From a checkpoint of a small transformer trained on Wikipedia.
Architecture: LayerNorm before each block, untied embeddings.
Each number is 500 + 50 x the weight over its row's rms, rounded and kept within 0 to 999. Layers, rows and columns count from 0. Numbers have three digits each. The size before them is the row's rms in percent of the matrix's.

# layer 8 attention query, 96x64, rms 0.284, rows 0-63, columns 0-63
137:462446543559501522596516506514449531506381520518549487529593514465399467537488514553459470358490536498519518539433520482468446491541507558391515456533462444446421498555549577486447548446525453
140:526609556526497435399529490503400507553462561410511522498489566527461467436519480542543479542588503513605478461520473498535429489472478511542508436414542577515603438431564441505479529440502487
126:605392554572479392618417499448420469483507527480526506460485558471467528440528544516465526492549379510518423583522469425494458469457483494523527474490575538458550490567545545483517451476492508
136:413534499638450529465460522461544521464515516546453548463505500530595520420556457491457495363466511445572501523435388469570553475460522423444536512516537504474527526445496459491488442529525414
118:471491518514474533445506495496528544495534462533506497592404609471525514492627509511479514548546446456405502538427533460390457526465555470545451531450479482461516433531521362490459457498539396
108:537438494534593514557504474414547521512537569542548525529485410514504464453536498451491544467463530473531515504505533486478421366568567482377493455541525479503529517608570477563477392525450446
131:520465476564396539476449466472466482559444525419440418555483551563561499440479542449429539457585426489557463427496534455528462471443518535471438487510468520522484476458536502505501668482437552
114:530506561405543531457571424473573409514525472527504620490487441478512508552565469526427553481500532424523490512494519446520509459577478464554435462481469358454378547461514545488549532528496487
138:500475473558462532491602467478515545491476532495462506483513503524428486621414551476556459506535501517529427504471472588536508372509501459493519552467529526437406436516547395445588511444463604
126:571455406549487383439484527481494402479553546459560416402511509457426410430479512486410462551516506435508467472454545500504452536524469528558540455468447530503438546477512423560464533519544555
120:528503533523421553464431505559552426493480503562523502510517510509424513469507457507564506359557543586480545500567529486500450450426579510500524444464466519514460518501631480504404444488614561
139:502450454460477517558569501503480465572581487470518401522513471518584485515548460464572504495520501490515660483507435476452495490491581528439447461515473484618421514377486541577518528481531566
134:537440448486494509525444555540561468563495555424323494522561512562467491509490491515457557566561556449434500516494465519462497533495476434543545463460637401598472526479518509461518546503489469
107:373489439475463504597531570528555493553520357452488475514471450503442516412431544497440552452449421499447544489530496460513504403516449467486490544499489497495469523429581442504493555557546432
132:463477553407433402492505524450480415476556525472578500472501498446417499548562568570486559462527615443424494435474565438467479572514502411509508479537446530495532447500527557452462520491405536
129:558506592449549446493532562500531557560465391541481531462508470488486565532545380524486501547478552522547469503493472464518580381466495386425441524531482603481541434470470426559509528491514507
120:538404551471486494377486470485474489463517497580469555473549480456477466594396447533464447487497511581463633569492464482549488554448381469431420495450512535507540486503493479513554525563476473
133:481493498515498576490501481533485496540542511491479490541617492410552454461515490539516450546574423585483415535343484454476472441435499499518396519530521445491534494583626524510450460537493541
140:456601513511558487551485545522456436517409520525492466462532495406601534473437505506499539458554510482468494430599472463474528520544545621551469573580568577412492440503520506501456505565436533
122:484506504528492516506597441466469487536552459515446427516495497401449375441529529451472494498545597522501457455498593459479484530532540476430483465407533491542642544436449527571523469490547428
140:430523567484564525558521447531481544427467525398494522439484581472364462496538511473443499507450452520586484476494488528509516454470377478583531491614463517605488477535486457492526505541576540
126:487444525463558484599468516509562502563553464506475553535585494452481475454460523426479450396395506468518418393497436437536527588556581515529490533501549533540414456454456478441488531438465493
138:431484533497553603501440492551501470481512513459540521459465452502402462484622444486567450474539425529548492419463489456512530463468552533572529559523514498451511510461483612562458571502450364
120:469535563513566497442474577525466471386525439503453448501477475565591519543432554548467501471559475621526441531497519481498498502576451604485462582550487542573524511522558431542536477532551592
131:530567377483505488479610577434505476514463405477419515589529529396595423547412514468481489496457490535497499508552490502556491544487581532496484494514472489600552548475571532522516534439469454
116:498610404489462412416477474515434530534450579484454447505519381498514464496440495456438509486519416482519445418521513546476520601415586479488484510466470508536477521536460446520458415538580484
128:526538514546487515476565480486491572513470555490511488489466523516518548452490475429572435535496423554493472548521424490424493546457498492546570413592581502489510587553452473499446662622470478
121:508521513396518470438530507495528476491588487568512517523530586517511523481457607447462611519557464600502466505524447567531416552469537583402554491542548547483461499503470568540444507580420490
138:586477523533414480451497541536558416437534534501463431553650466513476446527472441435468459558467450588568485467467538519486526508585493485507412457483513434521518569443422544484451482445488446
111:466561535537563484441530529496477537444444490515455599571541525445408516435560523568521413445570542432508508488586407558508561544453537434452507451516481476476510514633475464504542528444453476
116:444455479447467487504469518565513562531563536554412493531550591629477482446523451573448484464478505479472492472561514411471575541496460500487540479418505451529451508479565600531455516632467564
119:464501481551500593477477541481524537562634561498528409479514485457544504605363464538485525536516527573409457440554459531462486493534503498464521464507403521407449509572447492476521514468571516
085:493515516437463466426465540525522428453513495443544500538402441588498409542545543496480544358520503463545530524533456563558584512494517500508553458443521576540592560480437485461541412468484568
086:467451519518492588440431408577540492574534431466475521492499509589530450435472446498583417481441462488621503545543452603503536529447519522402544544502470498492555432485468450482550541537489546
075:464470484560454492514568460456432480461479559368456414458473491588550438450486451579542477506427471505486500510523508480510535421607485562581487442503458536551511479577514520580496448541409560
087:455501511409507487478409522512512464476537492445456545498611608499507494420502484453504427487436395539522513577428382519492478458535567482504403446423576526508586508504451505484519549462476498
083:522592434506501525538526519394534533486512548394564545477455469565529553528472460413518497508538446486484520467456435528551556464429472501551541425460513496433481397479511527432503624545605518
097:516569535495499468439478435442473493566521456523405485507523475551490489527450453439469447488515490549511446510385514486568557534518393485519398509566469510434611512435584467532470442507583408
088:439450478554540603580507494499574520598489463515511439515444540549497486618432495450497523491470428506526446546404414584480509458543398454486512521505507498456482587556529540438462544428507471
089:497494511554474405547504444472490477487490471574433545501491414510512585541495426629510421532480542519452620440537466505470484503486459483450428430457516564474589531518496564447501619471489458
080:497452509522518554526461499440554513468520530499598365436551521518504409501561382509458511495555545503447521453498546465396451484579431528412510548486542517459587403541519535520496528565488477
098:476471512508490524555521545448523608572566540465450505619462446531452443470491547481507549535592461653633486481548469543487445458451508526472439513471507486576517436506529454549494494477456541
082:417559464462533519481458508501557399480444415464435483625512586493470464460345559537457513473494516533405488489481536591490529505544466450505456541565498511424462475515503482586507502543532529
082:548577508459525458525432599500507601536407559537478450502478474429470487536477479491523423544410467600487575520586477537512531508487504501452559506529563405522565500539471593580501472439519563
093:462431519538451544544505518522577485499620479467502502553514481464491510569523549490593489516439605544484410409478491584591570501491510514504522533593556457581486479518581547545488508386505499
086:592472485497462577522414494496446451370483471519424556463509556534398526520475470489594373517548532511480460533584504494552526429472502448550448411528571488505439557485529538521470549524499517
082:523511467540482471525488498492578477494503425469559531511582523563407432540520364518592561511560440429532585483477496426427463401465479522548486464592518382486483485536481509485466497445513501
088:508562472546457490493568388534463533523486460446579477447445497495433400527597569462569546531546468479450463435625484458439475453435503414509537509467502534459527474614512526523544489479511447
083:444502447412583517476494487433468370556464469498518489458554489496533526467494509546475580494431424489571440470638483432436469464490433576497493464507520452464583390481507443507470496523491451
094:553492583470359464559516515454606524576510497511530536523495553535496521401445558481452558532540499527484498512598568523510452517551493543536554542449522539567514626571558528473498497547576495
085:499496500528502507498495511452426555451445495461504472564473570465442466459531464415569470475468540439550536431436635590571446541416438423432468439457586515564549512454553452534487488501511459
082:473444410479549493519489482549512516521525439503526457503434427475500486511497400421474497579480412429461464461577434471474456531571499475408457500528477511586534428534451491570441418525603416
091:568448540459487479517553524483459471464442437421592415495501533511416513573458510491523492418548430536556511453464515471502436542536536582445510563499435578518508455518581563522405599420525511
088:446608525469436602439522566498491568447501560567529520486478498565491504540464424475486480543536524483581565510551460464558477444613484416554483540453502452526488475496501474458520406504371453
079:427549548457518508512572597443605529564396545561504485470514467470515433561452475451586472483484471500531491520499476418547488479552576534520498542524467658498508481461409450487544530501459556
090:465590538467494468574491437509468521535554505506478490496497545453508463581454403522428472390468451522529495445466436494543483541523437639508520502440598532548452460549598466474584502561529545
085:536519466539452437454613466491499400588479601516561497466546475528506455529496518505493477581581518525495503475459445518551510455481619499410444587452617456477466483450501471568526471465504439
083:486460422519552564497533566421432548574373502532493505571492528524525528455506402447556468499566537400506504484537500556476550427493568533409536487508515443497449480483571493496586459408445519
091:542542566500466525522434527489494529484486511567561548519454532416578522522490549419591608420529526449488557565520523563484520410484522553489468565492425583456571453532445566541451401530477501
093:582387469400482513459493476529512474476387544536463527574493485432494526514448492436475541520423483497538543468471433458506559475518430439507467565544519482538489593556585455528488577569387489
085:441436413405426538558486452568505565466498500571573478530558568535476522524530546562476504422519484462482486511403491475599509567419481457496445485520528456466538567588593499545432485462552504
090:511548476432548439499545557497492476527571581482457388424524468506557510449428511430526496493477541454524462385529459579505440570456488578538470476551481603493420512449582545495476478509423553
092:535424439500490528503421389460462473466501560538456531502457523515462378498411506475451568488519511442465567502530520426506429551515480486555495442415447475544453450431455613468546484403537500
096:454553543429506478560459568578517488529463537442587581499583563516503445612555497482572488597519489467539456507578448547564589470596501498434501581453440522505484532522434491496521498445487493
# layer 8 attention key, 96x64, rms 0.276, rows 0-63, columns 0-63
134:471493571468532476527565569346537585430511563502482477483555456468435552474498510558517542499491504443426432501577392525543484438549530470531582540546540445479527606533486494560460492510555500
128:511558451525495480531551495569549413460426439441423523495526548512377539459499437517406457510616517443492568469487469549483516590579561519468561474522546532466568437465422526507535446503463509
118:457467510562565475457550386417486512467417546548457595504570479502467456500505495478494543553449422511490430524505572479510417487556629499586547510533482540496486389524470397542492516491511505
123:498591528491467565505384525591462523483565431492496443449521504583510506519561494561484515458539563488491504506500486458440401492475629446424548463443425555434517514487534412535554418520512515
112:498585441418480477541473402462400468507491514461522613526448556540535483558520466581394563517464510578550549507481481518502496467505470442451492521515529537421501553486637471503523533584444487
106:443502505463474460487500501454547492433478443447510486512551506408575494567580555485457517431448417498559506497482496494588427469375540538565477574526421462513574489480597422582512476520519432
120:525478404456504588500476508515476367451485493469453508401470593433426406420440507527588462559557482516546543589508445490525486491456536435498594465481544479436457496524480508519559524464481480
116:485465548491601511547437605533442480516546534480490476531479516525558513509448466588506474560500495489485548437456448462527526442447452606516579495390436439487503433443550598418555552557464516
133:559459523434503560460498506410520418533395482543441445505427470514433595509428523472476529496531457487496474482436521432482580496478494468601510479584468532548508543353521495547505459418556491
116:404455472613399445579515467521500429582525563443479471527491509484473524502488562482518528544466489495588494518499537455510518496496530553496635480603539510503525450528467495432379412493528552
110:478431460555452478478511547503475518436527454450465469532618494533491498551474545513502448403499454428515474473440451487391473501527452460527630523583503535412548595510527446485519592442434502
134:422458487491441564496431621470471397489523462425560510493489591509521458487458424567529437417555560470529527527503546561518556543507500561472495450456538408491575517485447461514528589479470577
137:506529442477525438531480564422584498544516456469435512543431498502339530488506520464563429574454515551514380472436599467499494492541580440484496590517535473510465485583486504473536512475483447
096:540469512502487521549545499470494578490570549592475421559430550437502479557504416496520527449495559530523534408459559497530491575473522463577487473576508439431426473635615436494514492489513526
124:482457477532530345472521539522524469533490527469513531487539502448440491537455561517561516532498521422467554470536538592586504437550482549469500376506526534510466521437566459366492505617511465
124:519547461472523488566497432474500538452452472592474494507451504524566456596591514435455393493506506435473488534445528466545583513522445529496513423510469481569443478436533436589547411540391459
129:470508511634558467468474511542494461497504422606495402527464531555472487527485520608427464602527503511442459528531407570463480499538472551442450424461555451484517528487525563540498557412458523
129:528513501506506542536466550453485359421507515547421595523554499486491444538471462525483492512454494499495452515485527470485378588498415565478483595475548484401450510378562444528483524484557479
131:505514483566547496593521559446512502460486551399436521421563493456467515465478498484529565418606463532361534465504548501459470556509476487462417469526486602494399455514483533532462448429457508
105:530509550483478447459460434494609512473540435408544475544512521544521478473512428505548388638507481497529539459556495519603491555506486560482511533660540529479495492509520499550405470520541509
137:508539476447422539498530355503465532520539484576458515460535495489500564434498466534557547492449476501506480465381502451605514599450424606558532440417442470531481529498539494423485495520542530
119:508524485342501509535495538505600500386502531547485520479431396514569450513506523491577520510583502463508499463491563431536486477505497453488516514450443512592536472575568459413414548445501545
129:477590537492520550618564437411546503537532430503466528481634458470603508436541481423494476499556529512517547444547550462492519468503491514481492482544435413397503495491531520449569580471547482
115:507524501561458543568447528549467521557477546579470448496553539501402452387472473500505542517476440437463513610529521571479452576490387482502435507559565528542560481481575523529544436454438563
121:565450508437421560515470562513541501427494483499532498611462382501522428415490572557520504522526535521555566482494430589476548579473506543479467486466573505457424395504557450541463553470462515
114:513543512478458523481512538588469542448607465461502588432494518483533519467477629522417491483485512473665502507452525513490509536529418508502477521518489592570466493550433476454439440426572529
112:530461509440526538569409417478509481457505462518505577466519502482509600561526562371511553514395454560544478503566521540415456541449512466480555432482426449535442519571400518543513511470504463
118:548420521554616544477443535528508446471475475504454570425496489568517528400498571536491498371454468529551503465635523533530442508476511484534476448552579502492512523565551566435450487520435478
129:404487539498515542510512478493598445515604492494563534527511365462542544493501514519503356592513467491545391510521496465443450576465480431512507498527600490566506501469522520489569518520519575
116:579573524451494456542431480513516610432458520504451558575494423458439557425576549482459480550503535558409496496487520532469536433443566509525553489578457539567510592472437419515445484490518452
120:555532529546533472528476505606469457510494522477497457434473505552444509513452441542512467438533460525472452491502484546529424462594484517413605565457625449492494506633445457452612527470520499
122:409467504485511512437583522475558449502534491518511463470455465561476543513426551454485470503401522529335526530579546532374571484527508516549504580557536556495485584560526502544504432466507495
096:497462451589564450460486527494420462354550516479532462472485540536449475420543476582532396463537607440523449496539449569550543478591465520568515433516526521479498512553483515463548504433458523
097:382506523541475531495511561535460373513467423481474464466547498536403493420488488523502509522548494529452476437551407604382469469555551472527497484426581473484505556565445498537494474420474518
083:474447399446490569411553471446522466425467584543526473550459509517465626439465587436550448519498479533416462507438469569498492433499534488453572474563468550487440519486410497474562505494553524
095:520540604531581471557464622485500435455494416496466549529460520543416546422502464536525463528567411512485494479540479482434459460441525476491440465614585494534488456576399532511514456493507462
086:565495491531523554530489516586473481518496524491555507436496590536622512519572438445511565611585570483527415527563491522613454488407463507478503539491558464453496503505435487597488519539452461
091:507516512408553577459502464526469427510641398568499524423549496486501476577445439571506457511581470469544495495440525510484490517522470551493473470447493565545577491389595492511550421537519489
090:559418551542566535510548550475493524509596461495493369416586475545439562476457512494456486534478423495470438465539560478492464414524494500555430494471584425512410578464507496576498532530477449
093:510541527558576457473402509469573525520446586579462545524521444501467509490497512453437444562517483445446489544599491525430510568602499550438581595530546478493581535428464431487535523530468449
089:482460483535546439491567540512542548546513502481484431523512408455412462396497482496499576556507500544373494584489497503486436435598540486437539509574449521438580525520530527608506484484512414
094:483599461543479514472497508584457465434531490499485497626545451477561522500521549500484554549414497487660492452364545533525542492395497541458523535527514469525463482462461517584472527461494551
091:499509419459564545528599431409517559491541436468477477584554483495475585529525530461555472479521443513406464427441489495552480522519558474558425583575485531573489436506584517434523420525507539
088:517501497522452474501428470494441579497508484593530539469391418376539494473546480422537448541428432530491452556521527484545515504437586539540518506583494519611416511491515527602503471439490510
092:508389467434522530473451514542573429504545478486456436491423480495533416469553515477522538557523461586588457377513448493518546460516433505520555557512408420541467536460524478461427559413497499
084:581494591502505581529554403498637525481455495499564591471471500552423534509473447444593422561445456500479486441537454487512516545513478441472512539566468434571519547561460521571481465492500555
092:477499435485537509545532473463616527633499493485478550527495484507489515503485485463583487493443584447539409521492494418409516434459515483471513557482511495481408539484445468582426399489507374
087:484591527460522392504513320496495567502469526513528524483524516455536545450563531414524487506532500548521538456384547468525510498575465510561543510489502500457422545552477451612488562545466454
088:429545440618519488478584566516528490565534442534432515463525519486495424416501420469516498465512474473575528537433446488507491504428628477446488509443533512432501484512440557421608549443528506
099:528509585517488473496437429462513506473500461520552537546508518433563549445467552439543598493391504435582553480442440573555403481453437542587483509438428540526502461516582509435480487574521479
081:576475456462424522490438486530466412463559467467489456510412518587525465462544461493547485517543488445608602562488495552474532573548544483471463529476470388444520463454598466584527433511445480
087:516523495367466473519538544553494647538462498563515505470549413485482429439525535444483551462497515470617494470459484538492450494463512529544461470505438487613476412421477432553480483487566452
087:518437480550529539631521485521452444471471534416550460487547572479500430494421603419574511473485410453527474506503530476486456482589473550432502530505489519591617535515448534557521519450460457
086:477512527589500482514565507441519534519534437565535403506464443510492506518410440498419459570546607501480484498461425592485610554484477474385455424533530572499446458461461462540477528483447470
080:556500516489474515485516537482392484438454500506471567428543344523618487518443501499535491555462564530495421450484543479496533465403497497491384509565484577483465565504520518455551461503463407
103:549493494537533510479412555603484449523476472475440435452519548520428491499391463595524469486539521525487509521487450585490447467528509554419542617509630529474493470472509530547578549432497577
085:464541497544484458537474460371519530508464426465423483528494474543505468604458548448487613551512513488552467472497550435492537431552573522598554471640531564504491514439458427518484518509550475
093:573505422449474490482525487471585491498451492506453397510475447424435540582521465465531558536488488461511470515539515557471563441478622373530487467578554472523474617558482455530490489470425458
099:485492493494577505493507459513391512394550496500623527527477494503623464480513415559493561357521503464481618479522419479473522445511579545467475456426487473484500554485545533499530464486495536
096:521494449498485605557480503510410512519477495538464471552457458500567436526437484562508464575471463464534534547521331448548508525492427558481472431412500399513452474572487458464557565548461483
090:544499522514481602545466576618505535543521416508579505505483591512494401482512494609565530463509463481557484486452466467517470508592425511478536524504548478443459498457587485475501571595406478
090:472504388454457433441470572472476450498587540455468520528542482536602481514433467429562570487543441467484516443517443583534521500508419504507497458497499481521508525488528661523554612500469541
090:592528461608499422523505489514487442532449529474573438461470505462432492492416461552497496508484550512479469413493450531438461533560529532462504462424558392416483432495473620474510437499600490
086:528487621521557470510526613526462505532482591454476557552474487457440431463418487506497496566594534522518476448512497536585517463519612521542519566497486531539392528562409524493484494533411474
# layer 8 attention value, 96x64, rms 0.247, rows 0-42, columns 0-63
114:470404639531520417487459424512564492527490462473546647609546509514530476474421526449482453524523558502574561550556517572487479527475497472493463473439509560505493539515505525415479436457459487
100:545467484447411440467480511518452512571473576423434429479489465573484453490503496464544366493520402474549546503483485474555471514488445449550446480505438429496496448587530556560509489543517638
104:552570558476582534512481492471508464493444505427386456427533500573482394483441502467572560478501541455555419478462581447426417549477549517527523562500532444531504454543529417504455564570536505
121:516567522516535486475523560494551607470465538432536550484479530518594479593513502559467419485575468510559497628572492532512531525522499404547441455505561463476509416486483475563470501416614517
103:507406495486588483487524538511495399497493460411585530531518428489418510471589532526495437536479482532609490526435508438497459469486526531489462360478532425574537454472494518443547486555536410
124:471527478530472469550473514484434410533500616620493509517523475502478470505475526527508604547429486520413497514613473461425440493381483495597413536442538510511517534474486483456422450528456528
109:570538487525532444601478422475511492549490491463442456386550438471472489515514450446455511550431609586507494503577469476427546568522545493414455473447503542540537478460489526477480609604492518
109:547455462455464485468393505420469506527468497486552474510483503487528555419516490591502491531476352440506465531463503551603448543463498484558527418469518490532518483496346617537476464470505490
105:441514485529432528484559522432483634540531548520527454509490536412504391422424480512511556508488613565569503419538493515503478528473463497431459563508548506556575494517611497458549483470550456
118:545513519533459542394492479407538491490542466474463538392627559587555535501551523467444480482458610566509512510531472555400485413468488532464553528515436498474539595477472505564496444508533510
117:509479507501647481549477548546446571452465495424562533458470557503562464512536551525501460470436472385422549411510481508508499409461509444604549437518486451482501406556455455475529483487443493
119:566538418555580458430410537600558512492533497561461523467587421503547503450406452544455606483423515586471458461493552556511529459559499540541421444527452469488508479495491469491458461461453487
114:405471509524448462458476569454511493484505493459556548454476488508521543473471597467479562484488541512522609499558503453512514567561506323482499468508465474450461454503410518427469627550492439
123:592550434519420479553497475498503460479428548452482541627590464410490474482507544574480529458572516456517547493564478516488634496496539553520539530542455554510588534476515480509480468587443574
098:448500647617439463423540448496513460506513569512572465449499497548522446430514539484455466580493498395523403551473471438449502481503452556521440426538495488486584432467481459544463472483479522
101:481467504481562465525550533476502525487538567567457548423534573490432548490526569554587490576533474551473384474429468478592506522511421496490517535440385528520617531496544521544522552436474439
115:520372475623391554523483511447571542419541574547602513570534500495496506495492489475464474413492522507472446501480587466494457505465546482516475538455549454441533435469532545575451538583516458
111:433561574448516593584470503496525534495417537420485509645435465476488498529550501523530563443459428500503499479553507582425461540526479572533472475474563583545523539461535580565500570470528472
111:580518451510452487476465498504513534517578394513547408504515471601452520564432586489467503470510451460617514595441514541467459455535470425493517519482516490493541526572571416619518492497507441
103:559420444443489455466544465506560500573521499451500468444514538548512531564509604523543581456499535486504458468573525452469427596545546512529476497525631533404555428431548567416512496473511479
114:572428585438573502608497600457556517532501456465546450449486466504555498544506529449469501453463445548526469543464455447507557595463399433445515441555513487421421528456492487542574467471517545
124:536563443546557406479443523512469425490546470513442515447510525439508439451587510341457446548576487524557534513551520466509474547489464437513457473470509607525546435494486439533570424490438471
106:564584461582436493572521518447472503471449492492454620439476503553579503482451504491478421537468470487490509438520477519529451577557477537490554598505544452590537553448519430463507530410515384
104:430571510577451527494487440633473629448456503507480468476446566505457501412553571486400518495448531553418478470419497487463539497429466502551463487462535489540506414508491458497540444499450433
106:597446468509494621428459452470478461571493492452508495541506463560427503485425452431402521512473575508491470437609404552536525484462502475546495460481400473518537525415478463513540461458421493
098:497562438523568514525460474456511430564473505502515490517395549577486524539531584565527493493519617517484526542394591504463651484532456487511462560497460483510532437584494486439425504532445508
113:428498440566434563498535477545484547499486508494505466489408541501481540535446537454513498524572521519627551533476538505504569570486568487643432475523525525530463496443440528492548648516442548
115:477458432472468521533520535611622549461565495493523415471506369480508458527463484477506431464563554443505426436493510517492528493514484524536496462477530535590584447427441501535551496487628532
113:422467497537456435479460434519550537434509510544497440485489468558473466445467559534545542574519517542487456503619558416519523522438464586506561444543456474396552604465483502541558568565510577
111:559446554462465574532502494468594499459499525514437508517449511537573538461490548486461512554527448542443584641472473530449494488506559592465383490572515524518508481537513492493553595416418560
113:403522460460587422427489589425476518548482503583482486585502475489504492582449574545448412473417538407489484491488491461477524453494538440410549526416536506574452459516542485443521463534477538
110:519503554549478437403441558534504596438539475426465538554451408497465455569539461621478554501442451536539498485455427460471492558517549474482550478596481589411507518490490459424517468533534521
097:540582506550451502388466476508514488449444499495454551561399463531555498530413539439478479501584430457488492468574428436529397471486505547568543564487513497478481492500539394491484621488447482
086:541473525473498520457479499385485462485499501527336567585514521505454480519495527456432485515550516553533480465611513508458531521541497469589434549420551488494498527436424560409446444514442573
098:463525548503460530528434444489539589489537408446517539457500526440432400615448497464474486534441528516519528479531452527482533589563539489610438543477469528366537527558517558457539467509534550
080:405430474507469426483417364490498532583426535511497528549573527464489571456480499514476505437515610583452471459478537583501437505445542517492438477526525500481490533599595450536502464545526511
100:538456532592544612439544485407489613451480487468427428498482509502539390434508522511535518519559455523536452430555452496443540440463466558479517546576556478574481460499561462469521449568539525
087:485512444545550506452463476465443487470562597499594565499449463481496452503469476526479509457510437511506449476403466564491513568412505547457588549555652453473492512499413528510529449575562429
091:539551481487540569479537548498479484559516474495570501572587483477677472467439495455574542544545566497494437470446559545494475588496493555500534551561494525492552492521438437500448494505361521
107:472559469547403566454434464430462506521519577433520460516586459521446420530509471490529516515607409504493435541535574505493454613547497497557482450471493515543566538489481565390472510513443441
078:556481438453480440542453560574471634499575565500507502543490415605467438518489572548528460581455466546521507452494490391495588514473457456472489503560566464487504487434428435507530493543552490
089:556543607521465557519494571516529516526476454478537537512501506443560603562564501529631550454567533449555457520496457499503606537500450420438498510523519550512480432492496581432537546587568525
089:507453497481546543474594495519500531524506612512470562587550492432475525518525512540579519482563421589507457520616374487494483511439519578504493481521573555523587451501514481399552532554466504
# layer 8 attention output (transposed), 96x64, rms 0.22, rows 0-42, columns 0-63
112:544449517491498498397523487513503514452567538506598444497598520492585477526471528452508447634553502541549511425523551496476485573550535454476557431480543598466572551566498582511445489508424458
083:510437406477474420557457480621501446513400505376471452571520504560508509499441505457575552517456469495611445524562521480534566516542496452470493573543503475555424540528475473540537483438483546
106:492404453496473546509450506541514477528564447472469534516539569518480439450546476482483561451476427536561414488495506356453456453467550530474521532446662411526423495471527428524515525525482541
105:590475500457552441532514641481463545530434511545504525577497439432584435449473443481468518480459528480596494558450530520498435483499519523434440538533511531512477495451462488590437401494430591
107:574468593498491469513514468402526473546511516512568519602550487615457463502508533509512404555540513565544471493475495465575444577474532420570461468461551504558561506471382537445572522522453467
114:547437502577544459524507481479491492586495512529517492464499407473586577553397583549486580504464416500379489584505467354453432534475469550499455516511481474477529508562523483441476508503489544
105:487564526536544437483520482466490573555481510510485565522507524458511509432547555450400553504497423557583555487467425390549476532514437506406541388499512398455506516471496516513552588484491400
105:587448527439445496499508474460453501531411445482399425518474591614472437521467550499570479495518438490574417640522494528525454571482461576488486465457466539544517506534473548466450504485461545
102:419485422494504431496567478515536501521563491548508481566492500439429407465392470514419477526451551538471466431513535510489493509494490523495568490512437446460444440576513435562384575392566496
117:432465550618500573506535461518433546465506458505552454468480517570597543457551414470512426386451500548556531580472545507464561491501533460453530496510463426409569531527447487565483477538562457
117:504535505401536513545484572536480481533524485542510595496556488559483610510562527472556516402463513451512568525574528493515483529497588526568500499576579534496477459544391561485462521518379587
119:518507544456638446501526506553522603410498411514545528400435520441471480492491536574522593434408455477491462542537516548522470535558524476468482467489522481478569441530511478449499529518371468
109:506482442573459537479488518445464500521472582443583484511430518493596533415491554407478559465493534503501522463521507518487403586531545510523580534527456509519469500456446546461392600516382438
114:477508427460483435525504461483525465510401536505470489582519522434534508492573553564508538450506530391494580497523488459493463453550607432459571440484486526490638456464552429494485444390525471
098:586506526580485496436507472513461452499568498596574470446539449485501470585503422463513503633465464471590476590490551450457487539552493515489423525508466495536533467510437430513508417398553550
101:557462544508522530548507474571464508505421512510468589441524550560388516492528496490486489611494428455483437504569465427502538394582386492580499485453460561497493414534563512485479565557508507
102:565399473542416484526542561499513461441519566563581457533445470478496467488412456534531521390519407547520541534521489554413402468447522543561517481519445410555550498524536560524556474445487484
107:490455440504501629458469516409449481512394469583382534545546446447509454478478530558423478528545457614444476538545511571517498518446585473522456473508544552473530510503558510502528529459436560
115:528486497529496528417482567540604571475594522537481496547478506624506516576475490490533522420515511510537477535472467563517496474529467398367513594499502491565495518573608397517505477534502497
101:537492423509515479515491521451533511553606494388616436481447518527449485504460587473413574416462429567527409471432479484537436492473510526491525493531489545442565461413538541489470462514553563
112:466503529528540653581480555547562515533478467514540508512570471495514486552417494476584480473524501499493501458468392491609466471556463480491412562591479547441430514467483483563452497420421469
111:570583510541518439441477580554515463573435463524469529429554503545580465529469486420535552524483462469548526473491526467554560530445493433485464438508584559505565421469507433553401503554511387
097:471500450429491460550587577427445420442460558508416520523551564508508458414549445474467450532419444504480482465426508528513465515583468575533519465524542476574552514518525469545371543562509552
107:444627500522484424491491550581435552506515519617485497432439563502469526482469413580406487472485444552461515483519489497491567565439450486592538492516535537558503442568460395484506466490475542
103:552485476444498553442573429462487561467475451573590469487473517569465506535474537477563503502469524489474632569584443560524445462462479474443510418530491541468537553519486372574542595494519481
099:484562369492507497525529531442552539531490492467554527486414520515506527560472491520548605561637591472494523460499522475414487501521502363578498494500506410532494459484461453464567476541435520
111:508515384513425446419540567465508447543410491484482476429381460526547490443459559488487490551526532507560475478527444515521515456452554511551510463504474540511441528458425351481533549464421566
112:530471536492491495480532584539545491445484446504491524436578396458423439503458521521429496432473582480601506454518450531608538529545544494481543426472439484599557520418490518488509509423582573
114:476477522624527525456431387552541434491514478450489469436502451382409519423509470550531493514490444535594549518507505447434499493487484496459567422584409498512509521424490451425479531512487546
107:464570482454528496434532481551463507515526477404481532565454487462589539485449421553517452578568386580530517513542428556480474480535579551496351514485484555528575495437493469518514516452448475
114:498450530458469470525502597521548495546651519590525583579526479500502537602454478483467518543433615499442487593474477487455542520556463433529520426468481472521463505447501564410529507521476455
111:459511516523456449467433525561443499430530532543534609572526536449491449454551549593486545471501522439478445535411493469537420582488574405483472527551441579459533543506523456509477398572469464
102:479486466531490492500591482476490435409561479517545477511596538416478443453468439544511528480427496441391433476535525461429523530607512481509534442502447501545514414558471569467449436610556496
086:445583471563513614586491513508495478494540487531528533472495560554583524448541466528524510408563630447543588417475519481579513458483563517506518505500434462487450507478592506459461523580580510
090:462547395567429527465511558407519451521555520491475566537453483467523470483612393523459544454516443483511487479427556567423504481479601513484458481560509463462586420463469421573462506527508505
092:592472452478541522556595568545499540514537512461518514503486551574550494553515430544559538509649530549550531508525523497533469573520457542485447490436490522550541465506469477578630605530481563
097:539512441484515432480503523466482439473602568376585502450471527500569546547566538549478476552461594491429517507478472430555601488458481563471526439552513524446490458452520558400492469554431525
100:554476419459450476485546442419464506534421424460515508450486531418492544617568533485487492457508442422475509544505544440461475416468522418608492392438459488509455501449488429440504536487476547
103:467467541542536496506555506532488527449491570434440494462456557554299607526495470511473522438439473487438387506501513520560535463477455515509571579513506557455527487563557570498499495451525520
103:546531538431493491558592542467548560468516450569524512493525558522572540552473427507492561362520519540487415517496520586493502393504587506504520501479564548469483449515637448552465440502490518
081:511540444534512486537448502490517429558422510463470519384449532497506567456521653559502558489546520529494551488591512490419442483533552505449504442551512489447620580502520571430479520520431503
098:565541497597540495485523517397547556462560516457520457562503499601515571439462553428452546607506577494485500571515540578516530477503508517498597510543581516453480534609461514543485583533540513
082:554470506522510512541563506434480476573500533494594450495536511585508508569525453430520500466511596473489504495453603434405542442512465455457631457484405599535486502489462543499434435549487445